From a checkpoint of a small transformer trained on Wikipedia: vocabulary 2048, a variant of SOAP for these matrices.
Each number is 500 + 40 x the weight over its row's rms, rounded and kept within 0 to 999. Layers, rows and columns count from 0. Numbers have three digits each. The size before them is the row's rms in percent of the matrix's.

# gate: layer 8 MLP gate, 320x128, rms 0.293, rows 274-308, columns 0-127
# up: layer 8 MLP up, 320x128, rms 0.28, rows 274-308, columns 0-127
# down: layer 8 MLP down (transposed), 320x128, rms 0.279, rows 274-308, columns 0-127
gate274 102:436490492410453498499493510536431504541482513570562536433497483474458460492441521566479484462514433578416589472480494483510512514495488480549438512449461457495481524521464519553501495524546532543498499446534545555462447483513497461428488420477573496504475500554499525516485598567501489536472535537536465528520472557510505492478486504527536550508487463538532465507427482448604467527432
up274 105:499498460498469541502530450470468537451524486531592550490491463530545536476445543434509515505469517462484526510570544494544511493506492462472465472567435515473500443550479500545485541498483460543431502516493490473521414493563459578527447597463495465439557548512526499517516523482463496502470484482485456547482472514471370506463504528452458383504454434511512453526595463512447511511502
down274 106:558558462461509596460470594563591496517518479487452424474554556496525478467532516466587477513595536524465559544510526531582457491557521509589518553456447477476474544392541523472511484518548458525469490457517420493449542502489519485470526485464442525475520492473541471503488519520497507501421485481490526483499427522495548497461513466475530464487498487553474503454511492485525544551546
gate275 115:440537575486517555471460549513571535568513512552511547440490482514453556455523502521500466421524497539449442476497574533443500471546469525480479506518432551486428481532465497523430520497516438488522537504548550531454518482578547530491474491503436545453513571497485501405518442516498506454499514468515452531444499495456499551516464493501536539468469478535540406551481567499558442499574
up275 123:463523570566484514454496494506497454497608559477526461451504516428532477547519472471552434484477481496553446548478533458497521468491475550530546490506527485484486505472507561485477473579460533602543546480570549436521408509509481455452406502511544441495491464523497560512532517481526521440452483442431464517502448498443504502540486554483484528541531433506534571578491479500528513539499
down275 102:486573446366526461516531468483449462419566491537475513537535472505607553519470491463454492467542541564541448443488502476481547512504526513501544528505517579477511512472406497510444517455450472563554465508450466455515489513491525499467555514511507502522499497467478557552493478455490509500413512531507457482522422570485525501528487560499585550477514505445460507559515528472429485484471
gate276 107:496508485450462492513473467458515526503541485518500501501486547497551518411505523562463503510481603454486537463533494470455492545497442573477489522550511423509486541544471493447502461608535534462502523464478545486549417543475478457582438412451506534553496440549554513551511509526478508543526435543541444532521499459516588497464570559475443555520530542472472493518488526510446498536538
up276 106:461513449555488473573554477495447434539529547545460603547427528576455490470501537529466583490514537477514511478524502486473497476500427491472390486485446462467479521464460492490509424410495457522507545492529551583539505508484546455530481460502499464532481440495523512538510509470498498531558519492465512466520458532475603473490506526503542480501462473422515556494430460477432430488505
down276 098:532489485604460505495482478539470533437493549450582485466523523505490455456494479553542520509479495487569473502424491518424501472539447471435566541520515557465517511493541529454468541477458442495523460608507517557501525469531503520564517494513499464541531548474476512560462514506539529447556533541450517516481456569446434514583546431465538488553491427502500510565517535518499469590499
gate277 108:506494505500494537434517488438522473437516435519466558430523611491527498538519511459542440555564553497507486539497494530528483507575471553522431492520503530471533491533523439509542484502558486487491542471563511486557478516470545572547489518502463505476485609525498556552468502481564563522512497523542553580537493587522499472521494467451525480595532445553492539455528502463536537558558
up277 099:512508488489443503432493512562545451514523521507473486373510497506469514529520538443493455452534519426500506514485429495463550460499537495456459520536469552545574517474476487458447481540552431505436563569526489416508451507528595491467507466545574587546519561477527530431566585459477466525511544471536472491514494505505472544512527431456485506467510541447490516468548528535504490502521
down277 100:490499460560469497506510531442495485535512521511517491453485402483531495568492539480548452521528535402493506450492464469509541517514445465487534478472462497507585472557446550493437512492549453571508431571481503518519458449459537434470440552468483533550572550571482518551493491573439532520490474445499526469445503473559512504466426488460522543448501589526504469466487470567480510567508
gate278 104:555502488522463444452437521566509484552516508512522516454532467536445527591498546567549425450525415506452482574517495503526474471467522536443460521491444484562497488418460554493521488545483496454562529489554490531491506454547478487558499509547544565496542558531518519535502499502500543468534524546421469506527502471496466566483456519469535444483469470462533574541439541433506503592558
up278 099:501465565541522441494514557534552466535467575530471533552534499450480583442478496483467475561550464478440444464519582516540456476485467524519503517471464455436409515563573455479543491521483475493451503526466427461522526519487499512480479528494525506533473520494442505534508575512477521475582489456508510451475554503490517457483501447478492482482419553528419451564603509506533418524515
down278 098:520508469538570536562545481557472506456482391586469545514463462417546483476565539503433473468482465531531530465478530508464514508452434463575457563517496534437528502559497529494468511455464494530443443473403516564545543549504510503570464486457538447545556536537543484445452531482506491516551476469568484532430467564470506440502520472482499484523495444508487522478540501481524512493532
gate279 105:534398488549492514570527538587471540556482522518512499533474483469510442469508486445538520458460477486458507488546440463502452517484471483511509532521454435465469574532508535440478481542485521515436477496449491478477503442530473508476501476482460433542502466492510471600516530454475525464495535424496460501490485576490470525378492443526454631462514480480519484500532574486492422512443
up279 097:519420465549466475525484517496501499500510510427419533503549438531510482435492549477557510551471575481517517542507456522579559535454469506493505530517573510471486525473403429543441534542444505434504476486492593494527509497571555470485563495559421470542471485533456490462508485512461499544560468545548517545493497512524518528543480495501492496574568519477488473471438469465584514554550
down279 104:496498537515492471530495488493472476487524504502491589539459432455530433562547510466560434554546520521446511483520575583423507525471484554487528521483427474560486425528520513456486473469458511538505544532456554536466444505526480479535519454469535523492515488515524504476461446524497478607567512551497474502518601502462519521541459554421544475530411474567501490577465471492487518556504
gate280 099:551487483479504464518555421505539572480512434480569417508551478506522499475519556484508496464508537525509550507568438492455505470448466502454541485501420428519577538449593527570551472455454491492515524424530529488555466482537471459521431553495506518484576518483514510445481551574534500553508510466409476487546474443463466548496538532492489481496483464479592529512458475523468508478543
up280 100:488516504493470506475512486469478554451468598430479520483520522517546445515510504506460523426505522467478493492509440519456517477556501445504465489512486526532504484445594512478546579477473462407469455488528459501522451510479523486455490512542449536519432432407525477538517467532537565515516488462417470554495565474503504577482461452445557487537476610503467457605463498501496483471543
down280 100:493439535462482468517478459474519548444498423453497478532482483580565516569544508490516402500500549539545463533498519509503510605489479495505511476503524525532450523446495554542514524500524488536388493558489384519445469525551485520522519463405488513515504471408469433508516549525478495551519480542510490522511564538525422566501527532509509501445545499471484412533564518513521518512486
gate281 099:534530484410553528449482501528532547510472528534470501482550495486485444535470409523516517481519394540466494445504481480528477525505447496466444484505491522523575428475465506499524477519480505481456468466501472538499561548526598477513542457550463476563541437486504507449506488566614517492517391479491468470439377530460505494516537489536510481514491530524502521471549478454421469497543
up281 100:499494500548486478536536427572465463497502494485506501515565484554549459521544653514476525599500539529521510533520470511550451530524506470532499436493498545479482476530527539592486576503494477569553598601514492468498415504521515497460491577493502485496500482504492436522448435476435480485494489555510556504521499551473527553439470515482482483509439490477523470509550534568473540508494
down281 102:502460513466517526477477570464477401513451489455503494497468444490472554505529503509496467542516550475476551460448449497516532496521471497520497444547490488556535454526469469458491480434526503496437464387532534523593477493541469489577438462497612493505535514503551518538586445456504468494448537512505533497542499457474436495514542425562529490403454465517507471522452522452520538450550
gate282 099:501447505580556439458575550500444483532484513556428500521517532464499505518518482522607467479507486507468458477522479441476533457437532556490439583506502553561458447520512467554531497510486511491484580469453545524456465514444504567525484477532526495473542540457502532487518489559515451543467551514471501483557568470545490543512483420523528536476378450482547568510533494522531490459540
up282 099:497565504463554473500524496483536485506563537461529559581518534504516463476527458487607560471523511486482499494521466504546526564451492486521539490556430485576531478511527514491560577532494496507513535521445436499454516465432492453496487473457474491530475533569531559434555493579480524512514543514483408509525547551520467520487485481517501497569448470443461476426523497499615502496597
down282 102:475516551452567442532454498466464459500510458562498431482462475470531504524487571558402488460524467525509432477498508556522473438550471517470504510444513467486486554453482482537558479485518480505388532523499484492492482456503466444504422523449483527520436569531563501588468530540441501417549569519568490551529455485469445505521464516520510553517459514492530479551547468494505567479448
gate283 097:613533481473478500535507556504453520514479448541514473474525589504510491489526467578505518499458476511510443485551522522452462571507531561475455477492446571441522575486488576499508555391560498573527545482508522488493478527564483505555451503495518529451536545469529529520525480533571504455480572503525435452478478400486467537477548493459489521494475521457486496521464512480479428471585
up283 096:457528529440398480471529530507459450501554466430544495489508462488507469465437513481448494517466477546447489547419508518519530445480549597418474480445529502436530471480494415509467486523432471510566464487509523520500520499533483500519457509490502485464481556444466549464534452479574457518463420539515542469514478542481534468528462492552573468548469588457512576498521525492587528498510
down283 096:466508533470522537506435459538471495451435492511400474459454516570464493512407463476535519507496485546509544507477550472567420523488458533554498509472454475474499491531500450434487430468451436447556467567492542505499469570478558539526504442532601559521489587484514439492521453433518530530469583520497520484518524532546490567541486489501553485477431474504515497520512464519536520487557
gate284 114:546423506535525498516433507541522444503533519553562502525547488504522611471551483563531472502493559498519506461529495391421501492490421509557490526446532530405417488564505552551484475509470506513491458443506563533510541477504426568474473509537484595518515487550461554486473487502534508461560470500486478489497496403505517500549487450586489508498524469475548483486468527521492479548492
up284 115:490457562499411535484502436455449463456525563490495522475550490435459463516486497484486436454539451527562508559441506565501482518425506466493520527489533477481521540471473564374456484515547482518502558483515477454541528500424537564571466472516504540455477578561514439526515518411535506584564528476492492495489519521513529508521495520517524477542505422524490525424548458483469531489463
down284 106:483542479490436505496523452523520462555514494523459477487475505554470550520515547507442455499525457449506528517491605508558610459475549491441491481492419456469556473533454480515476518458501519552560484568472594494555448435503447486542541511485522559489501538505524505481470540535546460454410526526528517489525527565519475497572509540476490475502474606567521463484524464539442464435499
gate285 097:460515459434468481429389532471482490478466542547474491492512506525463450508479547512539515474553559556577459491512484494530520446474480458511521498451448481509411511467502507556483499426524496476444503494412511550497492535533466516509436470455494418523499502430503496488514434528515517493497496488527436433419492570534545460453525498487462427455441418532448476415515428481470475514486
up285 099:448580495435535494473512463552511472567452535474504473483547471494522481456441585496439604443518551539438512541521489498475494417512507438521479536454505576514548410482438539529456539530492455515534528493491418465471535538488512586518468480508460501465519456515506498540503486430559475543540492551483508510511535480541498513528535494481462485493532546577517473386505517495530515530569
down285 101:531512482507533516542519469547478501520385522453467495420526437487508450519494534531510531487467465460469489452555512550523503491506459513468527524524460490479562559503499557537497526383451501454528493406474447511467472459540530497487518481473518453537477495537539366468415558483420561523518503481552568517469494506532512469561501500481513534569464496459516459474481599491446489524492
gate286 107:493486468541446577436523465543549522530488566388581527529424466521574428538574470498486492503496460501481498469521473489469506464467501486434447513501495481521539456474531571551462542432497517504467503564521520520498447430594457522523446508530493448489463521453529525547536507487418590450521520485433498501504476472519546464509480492553501544573482471519467494462485531432550483509518
up286 101:538529571517450567476492549443545481435405479456518472517498550486533534459527504525449452456556491554433494447473481550478502513449535525552507490576540477550544546454509559450512576480528521513459540523526494506494521474525495514435500506546561547533470537510462501548605578500519521489482491514521440453501456574493522456498505509486538493560510469439504475495498558605522475475579
down286 100:463511554568516484541493403544558526455530524483441481506509551579493517506429510494472431450474463483456500460488449533443504525551543490450481520484485533494518497544422497558439502519538487502476514464532531538499551516465555462485520484456468571493448454542471512530409525526398452496400497479425594480584527480475505543538487546489530498470491531517471514455526522479538543550515
gate287 095:508506490474538492502475472568545489567407548590549490541471466532500576486487400541532427542495461545463503460495520471551514444524521553524511451517427576438524526564548466546500454536533541486492521469529528503489449479472514545489467498508460442487424553480431480455521502466554469514564480471488450541542506493468553529481504492495535431478402484487526460521469498480442563505457
up287 097:543484442487510437521451547503484491522466534567525424560533468609482468545522525550557483522480489479493442553537499519517432498574539485459442540457520468538437486567551447425513432529564513520493570469493523507476573559505544519515533450498539491420505525474504553528511441468517486495502433567530469440568559479494499467475517485479511490528511504494576529477534464549562464521524
down287 100:532596466545522491517509474522594496488504492524497448541534527545527551481523499496436462517478540481448525505534480447540432490419489503547487475485464425533542509513526459466458615500553484492483494425514534507442548524492528536485529533440463477500551435465559490420519523463447551555493473535484436558547490518502492514546530449516512473552479510432461500532463506592495402485538
gate288 111:499485532488431501445449470531537527444526488514502495556444580482573488447442618551547474504609539508490485474495500521487506537537514493511491521524508481539449487504457495514539450488453540459479449476522529469518430542470449546533493501456547499407534489500515554641558554479485509494525525513525478573502492480489530527496461541515561486511531454527486506566501551515502407470444
up288 108:532547537511564455526401468382544479519435518531499521465538515539504519440504464456466487515534561480545508512506450479468521539448535492554525495493516474516473519440483477488468474474502416466457501459535432527423502466531513499458493459492466450420539455511422450531541504557559610522494538476496485502538499507507530524533470532523420554554481517461510529510507428526519592533548
down288 099:461437494538479468518452491407494519511443517509483500491543531458547539519522486529485447464457500510531485586538575475546498510487490550449494476567465495522474473430533549538555499488483515574546485357485440489543454597475510441526475544442542509549509520478524493436512450434521491515514472574562391507467566503506497519522502457446496521529505495536455494507495462517450452494491
gate289 103:519464499470510489532509530521552502568497576445496544494477488544498517576538457475448513499542489471470494521500518506575445514463526462467465501510495502409538498434522536499445366649498489512458473485514505558515471486462465437505504485498526490474488506477495495499422498527533440442537477521510519479489568479469530529468391472575499500513512473409517513508463563569450507532535
up289 100:474484447440469487525553522476471508458533460502389449481584476469491457547498434538501540392505489540529443556515486534550551519490524520459535402484470514441558560458507477541586524467477518445470499456513515487415496457490483466518465560482502484506442560500486500474511480572533441519456464525459555524534519506518556449489552523526501490505452443475430509550430534506483496542518
down289 102:492488456504511501451520491532483534577463546460484540557432504552523488545507463522444542484516537479538519546496545521492496516556442513489535524545568492455539464491449582536601453525562469506519447519442485467537452426478470501478601554503455417496506448507504509542509511508576471524476525526502421487530453417539443504492487513582511502504478496514536459534474569454451473566454
gate290 098:493426508461482459423491522460491527452527501571527406526520506540496488471472542494487554553536507498573499559558546534533510462515576537431511468462606493477563480498535552445554481530490512472479474487506511493532490490517522514577550559510491479452458553567459510495467499536478548504497436523514449598427582502554426470493501511515549479505525546481498563467443493523503424520501
up290 101:471535534486432541525523487413483492551516533460492513485540506459518525488467521526473499485534517515553484490475523526505555486483446510451607523588549492431492511524496466561502542493404495512523489500579530495534465457455461502561551476481541510469445558473529457549514470531595476486432481518409399536457499555586529477542483535459498531474520501496542453421443520503473453524498
down290 096:469505499476496555552533475479568468454451371432509486484499524516556474507513457476548520558563505500491497488471449495464473512459487526571400503565506490486517481550506460524576500445506484508415515563431544467523459515530523478503507488443548528508493495492433548568519578530576491534461472518485457503492543578497472474447521526473499514400478509439560489464443561537501481491525
gate291 106:505436433471588516449480464560475481566485539527529509546461505544567455433513518527536450546465519443609550496487492528492500507617465507495480477488504528465501440474514563541459523419526498493472536445536484441519469545463455535408501483542538540485581523540447504491575552517475518501508502429475450507560497450515481569468486471531492496511463509453532520504547541546478524502531
up291 102:444513556511502457536459483529524538518456497449511507454514485471580453520461501439535580519484495478510484428450455549473507464536555455544497540465531498493433462468570460515481439585447531469490530459458546574526505521580447531506421518561530479497526424484523507534480485498588561486489516513496516485435519548516495453540503512555610562501505496433524499477460497487493484568560
down291 097:487489426437563510528501581537504459437460521520516505493487519499467541459459490485481467476505494479471449466491459519480511407507519545530495489491510412559544561509559456533567515519485513519466552481492523363423466441545582561430539527465510534502474409513459486477521430506463468528490461573498475519508557599510513537452509515474473499449464494532522473478446513491461497526472
gate292 084:581560532533518544489497547484491581518473521521533480490518493462526546477530447509512478489481507604494464472529540526455506538539481478492431520479546510510502547497512453582517404512498477532452539477518415509514514477569563561512491474491488565488493557500460524535494467488427513508573468544526501537506631459492492494498494522485500499489594483489567395505558492545552520445561
up292 094:524473551519574522501551528516553546501460562530520377477508500445543491544487509441563513450543538551465452464451519491470502510587463450500464429533513511532536508494477510527489489508523496472491481440472525477439522507531551521501467471526502578499538500473512531497485518500470497469449573517360527529462491375566461498474467495532546571496572472466509480495500523507506550474564
down292 090:498557478533526489474546522487526576530481462508455533549444455518492560489481541517420531472453498534564507524513573501510494552510539488464526501422457437497499482490497452454519557524396526575463529413423396433518494549528566481519471505539504517478526520467528449501560481523489432447488540481470453416475491490560566492433511561438511510506491501513544543555490496531514516474496
gate293 092:477588509501487509569517513524474509502585540459506490535509487495506561530566515464514492507538511502481566468524555509445464505479521496474498557486603476502550575453483535434448476447468466548470507454532552503490437562466538532468429501487498472421495409474435465468537511509568444541501514511519537490441516556563545502377517503493495430533446492542547498492516514531473525438485
up293 101:509467565503570564495472491526518574504484532450495465459459562519562530419468517499468511541534513487524528482477487548485556533487537478531517461450490530563573480516608540542528459493438461537534466463564477576443520500465440502490494506528517538483475461507508536428487603512481479541528489505435492488468495481526546578537390458497502506507526501513445591522540418480469520515516
down293 104:499511513543482501491498492503499519544530521467502512457502511555522491532479482483558539575504490575518580522440470517563545431550418461469503483450485483455546463489494537555451529513550535422502551584425572531518474544535533508498469478497470443588511475495498458531482520476571565440525481554476503468491522497398442522544522510475499543545567509551465522421469536535547543565473
gate294 091:528545496535639498429492513453448515450522551423535518496442462518537571478446482491491524533533519489565607531428494550504525498550492502515538535476591471452500551529459475519491516538500495517534547524499533609535542533490503476483414433516559514487541494510457523492527466546462513527456523462555478529559487478476478515554469473492493438490510490486552535477509533499405468529521
up294 091:479491539532499552508516480492580532524566500466563559517436475492492522543458524553451457511499553476462440484465422515481498452419506513502527490514448459450529505564501477511513579470529560509476507472527495412476452537505528407507437508529554447436452487471468494429526551526522491450542449526470479526545466462469538554600472524501515492510465568480424547480477496480438574509516
down294 096:458513523472408442459553433502458566495539543544501476540555476514467560505526464509478506539477494570542539403507539491506513499498527498506501545447514477402505457473507497495474444483441446487489518501538528530547539465481418470485450439461438542431555492545601550520459510535463512530431540604532472489533526483546512516450506437433547498509537488522494504470437509491484470495539
gate295 098:419482480499562474574501484518450477534526494533440504552479400513466490488504582517499467503512483477536466451510494467452544534501529563576495497465559522427453526506528446472488519440499455518517447468491472462453488477601444506541450508541502444540434585489506450468534539479441435449500487536530472528544568420528463513484532516547500476477430495488513524445503571424532501492491
up295 099:486488532474461508415522487555489430503462428505519512486495472484552506513473423520557547474554481501575516562465517534598469470542505482487444458529518495495527509464535474422547422424518534453488582503516507502473486522508490531476511502570491567416482548499491516541497507411468479511487460528421557573494485514572490571501471534436454473468439456492563473525450500473500494441486
down295 099:460503506438487489510481540486487500579463494491515533508500422498422419516516525420492511564538425479468461546479553498505505486412533389579508503524533483487569566552458449452481554424506542463568427473445545508537449533456511519443507517457461466442484428436484481457492502527526488526512519517474471499493462534547493468476509457467549473471501481441542479530480491479552477537557
gate296 096:475552518460511452478462500408574510532492508436511463536433485485554467404507452566479488484536506534491486536507551456452465523484499471463538469444516450475545552464474459492446516537559479514533518495515525559518590509506502489513447474504487553509520437464536481467540492435466501460475494571520500468469419526552452465520375485529444514501491520415453498489507438402532535480488
up296 102:490490477452456528509515578540484483484547482483574595501584547534532560468450503491494544452519508454510527482532454580506507424531540530553513524447530557554521456527601486491474568567456483509495477446485531488513446445513483512525558486475535535478546494467505498484477621492534534555500494554492479423437540458461513489463503566452534453493457496477490524535469476564495448481544
down296 102:498467492574497587466520497475472535500463521430462519491565536541457543465527468557484467493507480494472469522468479465446487458516455489457446462524520462482474456435553483529519531522562483442449510422515543548512413505450435507527480568503513537501474485558471444512449441445499501519561488432548504481519417550504494504542414474503513479529465573495463471485501517500564493438623
gate297 089:550442448595492523499535539537568468516565553478501519439580488429593495509495494467472518478498529497481502502438447442445420432443488521526475498428468538520533501491459569545505493565490462541555480446465535461578464550516528501472523609477521506505451483518518505455500497566477498558545527513548481482499474449484468490463488467566508492532458531518522437549547565495484487459515
up297 090:514439490541459541485484465574547515460502472543549542529505489461499478556482468535514491527539522503517472513531575600565392474521479550567493530449508564556492557554504479540554572489484525482449441503499510495509504498463460457547534497398459465492546505493567540503484510574527459427491464543503522492424536451497565586497502529554543444538558500487515510504511540446459498490482
down297 099:490536507521466468477402450587510469479455515560525514415479505484454578512437475594499521446524525431480505492447491497441573505508482515448483546425541490502574581499467516487540435513506506497447489528528525492517497527451541504527535472420482537554522589524472445493537536500534500491515557564507512575499477537500538444478483453516551472573509442545532501512513466441451500466478
gate298 095:465520549414570471487480455512498506560491546527534566472536513450427495508514485501512501446461512519464468545553528427516542471545497479514489473460497466470529551507542353510505454488480457497534539501545588522510501567464428477456449524539486496597563584496492436452483461537508532511518445516480510506533496551505499534464516474514493470469500519453529489437519405492542464478576
up298 092:542450600450502475432519499463558531544473429546511529520494512535489507549536519555457495503514513468546502563467516475465521590535527414452481500506473466540520528488521518488508424459503458424510439447550520459525470519514551477481465482524479459415549494527453531543461541551482520476464448408546430441531507547524551468482518501544542457550553546512494484539455536557546570492498
down298 099:464537442456597538536472448577469475530504484514494550482579464556408416467498477487536481530543472527482537467505530422531440409493466522504474461448474494481490530472510573448528470508472501535622493538486503517507510528512493479497495546495534502530490523542490506446528535501442443595436516541516517387507543516497479525552498524454497530494458470525522503488526459518465454421522
gate299 102:480519497497527518466501545431500485456525562482553492540450506470460505466505491517511536478498560539545523486461523487453468475515512487498458470473467479523489407497551468499497539521502528458396548456431497498470572471489577482513452464552491495504554589495424526402421534471404524466525514540458511408492493500568504541514440584512510482499535544469486409487530468495482555507561
up299 095:497446404581590481526513506474516554520507530448511549554504514413498498440482523527531489506476441541387542424471573507480477483580514485501582439529508537525518443468452474488460543477545519557496570506525472465457513483465531537457497414544497508520522464519473484438483481479457551481522481471508439523491537432504569569550487532482490468536502444540526471528473449471522513513505
down299 100:586546441493514424478521447480449484519535457457466448563546481562603421454479485595477525546506519477427513459539482514502486512525479502474504511577516548464544486491533455507369503588487498497512509476470576473512455478559500534419532543493499487488470511449511574526503498506492463473454525512498533477514500498525493472496568566509443480463494499567542458480511480478504523476419
gate300 108:485454460554462495420515518518461488527480485429526580468503465486520517478501492535489509544520534507543468512556450483550422509532506541468432545435513502434426558507474519530489450479506456466547558470520528485431507497519388529439545446563490480496596501459454432511513502502531477504481547496426453525477487512520549516482439514420470557457433438487512519479490473584530469502452
up300 099:511492483546524523542457498448515460524489501489442523564506495523464571505500469523508485560504501470494573491571534535579493521512540512422482490374488480508474526463481511496456442439405482502451530542549477451487491487500508464537542498528422504523489533426458465574527520477426538451469488466448416513497454499521485505504456482470428465494540502445422486523541552422595498510522
down300 101:539474482502533477530504468468503490567531543512476530495488531421514453496488514498531515567460457455472450564524575577460435447490521573537482492512474567478475515487520510491520504480518468514550471506503413448428495456513527503489469489489414493426533573432404450482522502503543480519610498490537456482491457561452467473480502579544486508571487484442518555549501450453553485465534
gate301 093:525426479518514449512458489566528510524547565546463518473489578521445502448532546503549464527490495469514427524513546558558446498467497503529440488462488460471582530459442475550565419501477505475498493501569493485529465462493541528409529545531509499498537534516437541499541471477438454466496514497599562492499468505438446526527463481499477466532491582440455506463454549558520422458478
up301 096:546547552477515511549486625466533525483518510470455501523528442566502451438501526456457481491538396479454495501465517503509526465468420529486429526537458492531527524541493457423472584543489495547436492512503530520495531576522515465563548466515492467512513567532575517513468537456556541480545469518549555501449575489470546468500494538540492480523464402508519519473494550485509573510544
down301 097:458514542501486455519511514541481492476495523497558514522487523480484503483523425481482500449453533514527555467461537509445432533584432514491473504476455480468521479501478440549440432602550534538507470515493491509502496472436404345489454393495470516456464572527521526446457480436548497528428495502470458489522556512538479489535473506528522460433449497501518439520509493486446482489527
gate302 092:573534532521542541580525470460491460539529475513568569537492528449498466449472514466434500573552456518472563531501544485479512411534409497530582491532484530462545563507502486525470521491468489529547541516589594507506549485513494457468511439463565568532533526500455478483532478561483514431524523530520528487463490596446533489482568573486545532498496479486435510516520476491480492457505
up302 087:513571469488533539462547471477494520557520516431531444521572497553517498461531513474425521552518562439507498519535509486526521458476394465561502593583499501441519497483565537531547548445485530432494484478508561522500531515511552484479566491538572444488468515536477526543495467558510500538434531561495493484438578517406498520466530503486487550523530481470541496539526579521535479550474
down302 091:472465548508487473473475436459471481519489460519488547473558561467524497450428422512494517463540521466588514524439525492501442573521563570566543510465512483528598511478470551468492464536448458517506468526486484507481545488522560475474490560508478561486499478442541481453530505431511538505417487382491482430512468479483443481491461488461464483475493481478564473595430517526459504513445
gate303 111:516520547496533487419517444473488480558497510495529546529470566460418506482504505527423531551513444541510523507517384533471388497468477492510469501570566526481445499472472487487522516481456520524530470423510478506494465537502514506561530467508459464508461460507589502545450606545505544476556533548496462469528495481482553529533501446457533529565489557504420531517556536466515505450423
up303 105:507536491501515562516546446478445449499478509472538534468465520519504541513466548509538504515516500495498486449509425527493529580512490499535493549464451491473463418480530468478442440532514515494432473578549599532525539503460507415439543567462503528532520528536501461500455509467546510514443436430516447501495447467456493498504466415565539400443466518458530529530469513547518448427431
down303 104:403534473467450480528548473425495573503510503566546525474520490446495518552491504525584475496567586459487597561484520529550553536539473523462497504459480517482523517524529459533493496482454573397432520494427474502483473491543509539491494479540494551486517485506484490491473589487592513464509500531470536555471562527563450487471504534548454521484504476481446430464482497487449431512552
gate304 095:443483574543558470480505516463470570510541469515497455471414519496481453527502533538513529539523477445535503523493473482484557521513492570400471531546513544540529480494496494491505485522451559497590533490497572559543529433496430473501435446514455407521545508498426420470465537458474553512548521479449514504474512542509515452490453521505507516518464535470417529479433592513478546560489
up304 101:490596491522534551528519469526417495531480502496505505407445456504478452488496533525595468546476455464474499451512543441486530471483498548465503492538485486454441539474477521432543454549480562485433500563426457514502507470551474481580516464518535471487407563504474424439554443583477543520477479484496489526511490471522550475518465543528618480576499526492461498502490508479535476495515
down304 096:586523468617504547472486422435470512526482514541474466450515502516512475436518489500565491541496446446493479449461534523555507495532390454434458487489517559465478509477582458503527543511542518549585470532477530470509486460458549554543522515543541458533574503458487558487488568498501491506501501500473520525467461468462532553474530538536470542493537505490598511509496533512533599554473
gate305 100:502500506490503550437506515449448482576470507512488530489477487461496481475469428505456551500532538492480526474530500494480563491468486471485476445454501457527483509523473479530467521520476553513532490588568514581564541458477502376494443531493536483509480466521478543497539494522489604428450529536528507477465512490508501454460509589541513589444459496570554470574430503502576485588452
up305 107:490502480540484530512503498494539482505530470567496582496529527481503446571447546431547477478483463470443466495544515479514464486505520589463562491507416486524523464507572558486500528512518531520529525460503472505452574461551501535482442521434554494501572477480526565488545496416488481500401501520522552507450495500447472470496568512601535609525527554501547526515503508534440460487574
down305 099:447496485477503523495462477473516456532563570443474515545456571463439484507528558495463412513496448490509520404523441502473467431479491437491522492481485496490525443534476500539511509565511532522487556588562534409536512505520479485495507495512510529514488483460544439474530475402463471462459455451468532538581448474544523544472507505499538551481517533457520487581560527554452452501592
gate306 093:567516545446492513489484537468481560523455476480478504448613480544522451590523477511472489498500483457504552477455447530498447468505524430496527565526474517425505458501470477531494487480532407469495468577503531509511484468555495448499512506453576512477518507452475446481580535510549549560526504483517385502503552520526533505544492511545500515521421429448504451498419566467575518497499
up306 099:551520446523544583506590491483592544469495461496575449462523544468497556471499468519546577527484466509498495455563523495485536517482493528454497494459510538469515542511532423488540475496504522509571459448493544527522396530511518516528489520542540460492572556551541466478475496513502557507503498461492465449486450462502470451459537449489565447458437444529558519495426587488555571508537
down306 099:468409500470524528493424548471514563458486506432483488458530389489510569526514509496486479521469522533464498506504545556553455443519553549496485492488450477528490513483419468449546549441498454478505491524547544505487502501517486444531362499468552480561533602554508545502515464513527539489495539429548504486529461515463497475496507527599534479513489414552492507498535511487524456438539
gate307 098:493482453490503551541497495476527521538424498440543535512441478485543518504421522485498483575468458557572470464459441551524469582545580494515575463437477519566435543474513543468463461456429464480536463495483534502478487614447403521521559443528493461508470510516463508514596533481518515550558489475470474539478525496480524456515513488503515486572488534475469458468565539486476522494471
up307 101:466485454482482490484514454535592449514541493552541483485482531542421509477482521491465504518452592488526520412436532549560536435473463515541523576505539487482535506476465533447531482492504487465561548514613543547485484459469475504466418451450472540518492453559522495497516557528497484488567541497530452486498565439514459539483528453477545616539464476493497464471445478534467452519523
down307 098:488443475516502522428520468470480442393457425485531475493446535484508457504532505513485415496499576479545473483460462550486490443512460562559489547461512446531504588459503493508549544482481461532454473508524518573493516499517492489606438454507585538509554428489580475493546503540517483431516493488509475485458484519473512402427494498434472522505467474461487476539539531492456481514568
gate308 101:461415502514490582514530442438500470519490521523514603502488524451506529514484503440439557499521539597491487528551439479423500534527419501425467520502541534514498528526564466466442450447515493507519473486520555570557530436454461500554494460492471581569456509449474523532529499459420552499470490483512482499528481499558529539531497479572451551513503484478492529512509586557477517459495
up308 096:559569489553493435490453519443500527464515399452547529537490531521497535469440486473497493542505510519520529527499477435523491499522425470562454435428517461513494505484499500505574523599518536430419445456500509526456543506424539526523530539435575528556431554532532475564494484537510531437527487535484478484431499424480560486507503485480511480449461534438473547539493464510512525461529
down308 102:525518459503520461429500503469485506525524538501581431488461539521583531407483444482468487504503415535546530555488488448497484493443438468512541544512509522498492520465510555424466511450547541497470500397465485511536510500484532453489524438528553485492453492466514488459471461508486550472554493523464555589512577495566521458434548467586460550511463492550526435480529420473550506480476